config = dict(
    activation='gelu',
    norm_place='pre',
    positions='alibi',
    init='normal',
    beta1=0.95,
    beta2=0.99,
    weight_decay=0.081,
    grad_clip=2.0,
    train_tokens=588100000,
    steps=4606,
)
Each number is 128 + 32 x the weight over its row's rms, rounded and kept within 0 to 255. Layers, rows and columns count from 0. Numbers have three digits each. The size before them is the row's rms in percent of the matrix's.

# layer 11 MLP up, 2560x320, rms 0.155, rows 1541-1583, columns 64-127
100:097157109172145126114182121120099145141092115127205136144134110212103134123129135158088103138139107141158067131126106163105156170137174222121098077118063177072120148166150144105075138145141137
094:160145139085125158121124137072092111185167107132102103100114089141146100182146139154083107121122103156101115072116095100134134126120093167160093085136109142144148062095135123159126138143178153
098:168097118131136142145136121126122105102183081146118124130096151168107175127131068136137174071124126141067146077130209121141164147118127142107141146114069116142118185118143107128098139123114100
103:100148148084161093152137107201085166144148162130130163094101128146193088152112178194131137150111125082084126107149153104082179133104107151059162096121111089108154166180084171129109152104148113
099:092121111195129168080095142151157131081126143141125134159104116118102061244090126115130145132103158122154110071063163167140158121081123096138138086078112139192126148126137207143152132130127118
102:136062155140159129135153124171143110086152147065111199129062093152104076137133101141119132148115164162168112104127096150138160145107136139077150132192154128107153090113140113128165154173119122
104:146084065143157123131157145122177084110119079177197095100127119143075106160121137135155095183116077150113098177137071156145151150092135151222150147114128092147137140119186145170089141114129076
093:209126127138078121155047139064112106138156036093103111077131116158120150180120114102163164135119145109095166117083140094137059118164088145104090095128089163146098143115126122100089116118164097
093:120162095122144072182157164106092097129083151129114080148147124123102111069075020119183106119071142104083161101160099147160124179142082069223127109154150123165121121148082141148135124156120154
104:177107093063196135074102127114082101177140133133075156153119104108124145147123155147131125137097150129196139153104118124104174127168139119190102100111120138079150117143111133152121104122135158
099:119105100090112116130168155092105131135120129121133099084103155141153204097142114169109072209173118120101134136105086155147099120103121141120114198109122112118108151139117106179214128131130095
103:178103143165122086159074140132055124062089159130126151179080094177127119061133145139100115144136134163114119137126120131135071169146163101125125098175096148099057089059139153133148087106130140
106:185171178116115097089080192090110113151122085149194130098132141144118133158129141057127118109079147167158108130123133138145106082121104119111148154163137096179090112106144120161116154138155150
101:113109116104138127154135131128171121138132122143169129135077116144125119119132117138140097126070097118035087137131101133135133195129125122148113088112151130084117134166165120129117147099145124
105:136178151099085115122091128082141153095150084158104152052151115146134107128120124101099228123152128190173183132173100140138137107167133123132124210068176148118062075138151111135125152140146145
098:140160133111148124116190207107141106075146081182119161136126101129144104167112147181144204082113066160120125152184128169135119118094157148127173167129108190141105139092092155095093135106154140
109:138145142058142134130099097173182093131180139185174189161136154109143136153101090106185068142047123172110146146137127109197138125177106180136148081066162087113103214179120159158157138132159123
097:133139112098138113098128127170109131103131082119126110143166128126145066075144143154139130144162135145102122070112156152102121117143070094130120153201169115121063172138171116176137136113168142
103:124112104107120162097120159127119115111104157128114148126180174176109085116166148089100132102137096139124169158103217091091155227097123081128117154157137073152121112113190158120152094084123145
107:117165058119067118180123098134162140095146076094159139138165159156079135116134174127121115132170103081128111147082193119143071124160126124056158155157087098047083143136115122141075109142173142
103:118147025159172112106147150136131084152124146105164187130132075171140131125129172144061123187168122146112084149178105016141095124104173124150113178173108107143177143115195116120109128142124124
100:111123116119120070177156099099123072116099073116154147130086093120147059132140143167113118129137080207144139200156060134149105122109241099115160131183058123148210077123144128162127123102135144
099:092133125133125184136144108130198145115054107116135117128145124141165146104144164076110140145149208136142120099144140108132125178111120147132153075088097111154131162080173133103096120114097183
098:082146145185082121123093189117092135128190112129137202121113106199147108193135120149106144061116142133126162103167148133071091156117128146120101131111115154113078084155081090132069103108182148
093:179154118136134077136100136105131099135102164144056163123132132133115088154152105101086141066148092104103114113167107150164129119117167132165136097101079137076132115152121144113108116137122109
105:122120144107112196117132092096129177084101134152142213119154149089105129188180158126100096204155101112049110149142136073129156126119094134118157131123129134078142190184172155082154124154118138
103:102135136115163099096123155137156032075175104133088132178111122095159188095076108169093154046148149158146141079183090158154109122160127109098162089165111118140222126134124139117125126170100164
113:176136150125142104146095160147099185116107139157108122088118106106080061132162124182171165063158173156130130112067154142114131099100130113128060146141158131138111098160110129188114091119124140
103:123131078121181114138149067075112145113136119097134072112098089088147173132102094057111082174108122175134113079115128128134173140123171107129155098121122105167114153129132142126096078140174102
100:170117101157078162132122150132079102164167120077143169081145092139179142132137160179139125104169101090130148120123104124138123111111084149132141113153162126092135203129067109140130144182096102
105:128072196142136194132089147195134120117117113126154098101139099085138072055079165115113120124214113145101113128107101145125096118152165141166184136095099207092161140112113138108082144163114114
101:121163133115154132156121067123102142134112066093143076087188128182092136161056177088152090088097130150133152136184149151074156079168152134140171149094146113141145159092120144119138105123130087
101:098169118069151114164160187085128123143106148113113183144142179162169125165133058096171127078104102131081119162147224131131105200092175157143128073066121114092109082204133089139102114142169164
102:148111213126151128155136143083053079095150191100131143143122117127139112168103119143120117133145143165131118192156097078076087111157099120187103119156173117109144101122110173147103050116060081
104:168074090108132114126148098112093089072175122103100107135105145148138133148139115091156120118097140156188134157158073147172118116178155107105126146131124145116195098074149059221137127142081126
101:040161127146149108118125112117164126164152181140157123125146121157152133170113121116138111072123069191134131103141142160148116145118067185182131144077174083093093150148198115166149179147136164
102:101178119149196137135106184185083129157143176118147115147170087129078136065163081130101194096120180104124186084171166135160165114080163102117111167117129152147139080193138138084155128143117155
099:115139096119139122156110158143147080089184121140107108079126137103051086110109081125075179086087125103151119110105140142117169132144154181121100083147097105104096126154067167094134133133186088
111:099084088126135110100105171090141108183082107127132099092056083147130156149115171146083135149083140077116162106114156137123115153174062108117096072170150124151145096104180117178109152159135120
098:119115130107144120041081105112136147119108152160122198072112095106133118092111162085114143126090128157119136132125131117166106074135149130078146128193096083128110157089195094129163101068107115
099:163108147072132131123077138121138091114153144113140110104091149103115155109097155146130140100124120176127134140176131171133124173110118100125171121132125151122179090127146088195141132101109147
104:128121137088104138110143153126149153088111153046141178068148192141078108094198127100137086074143140153090162141191171092100190119121115124138126134152122136119089121159154144146100181104129076
102:133121135161134133096139118083152161095137148117154159117117148141129175166152103172171140121119102136077152144148108094146106169162130130051046127096154196158141168122137121080102119109149141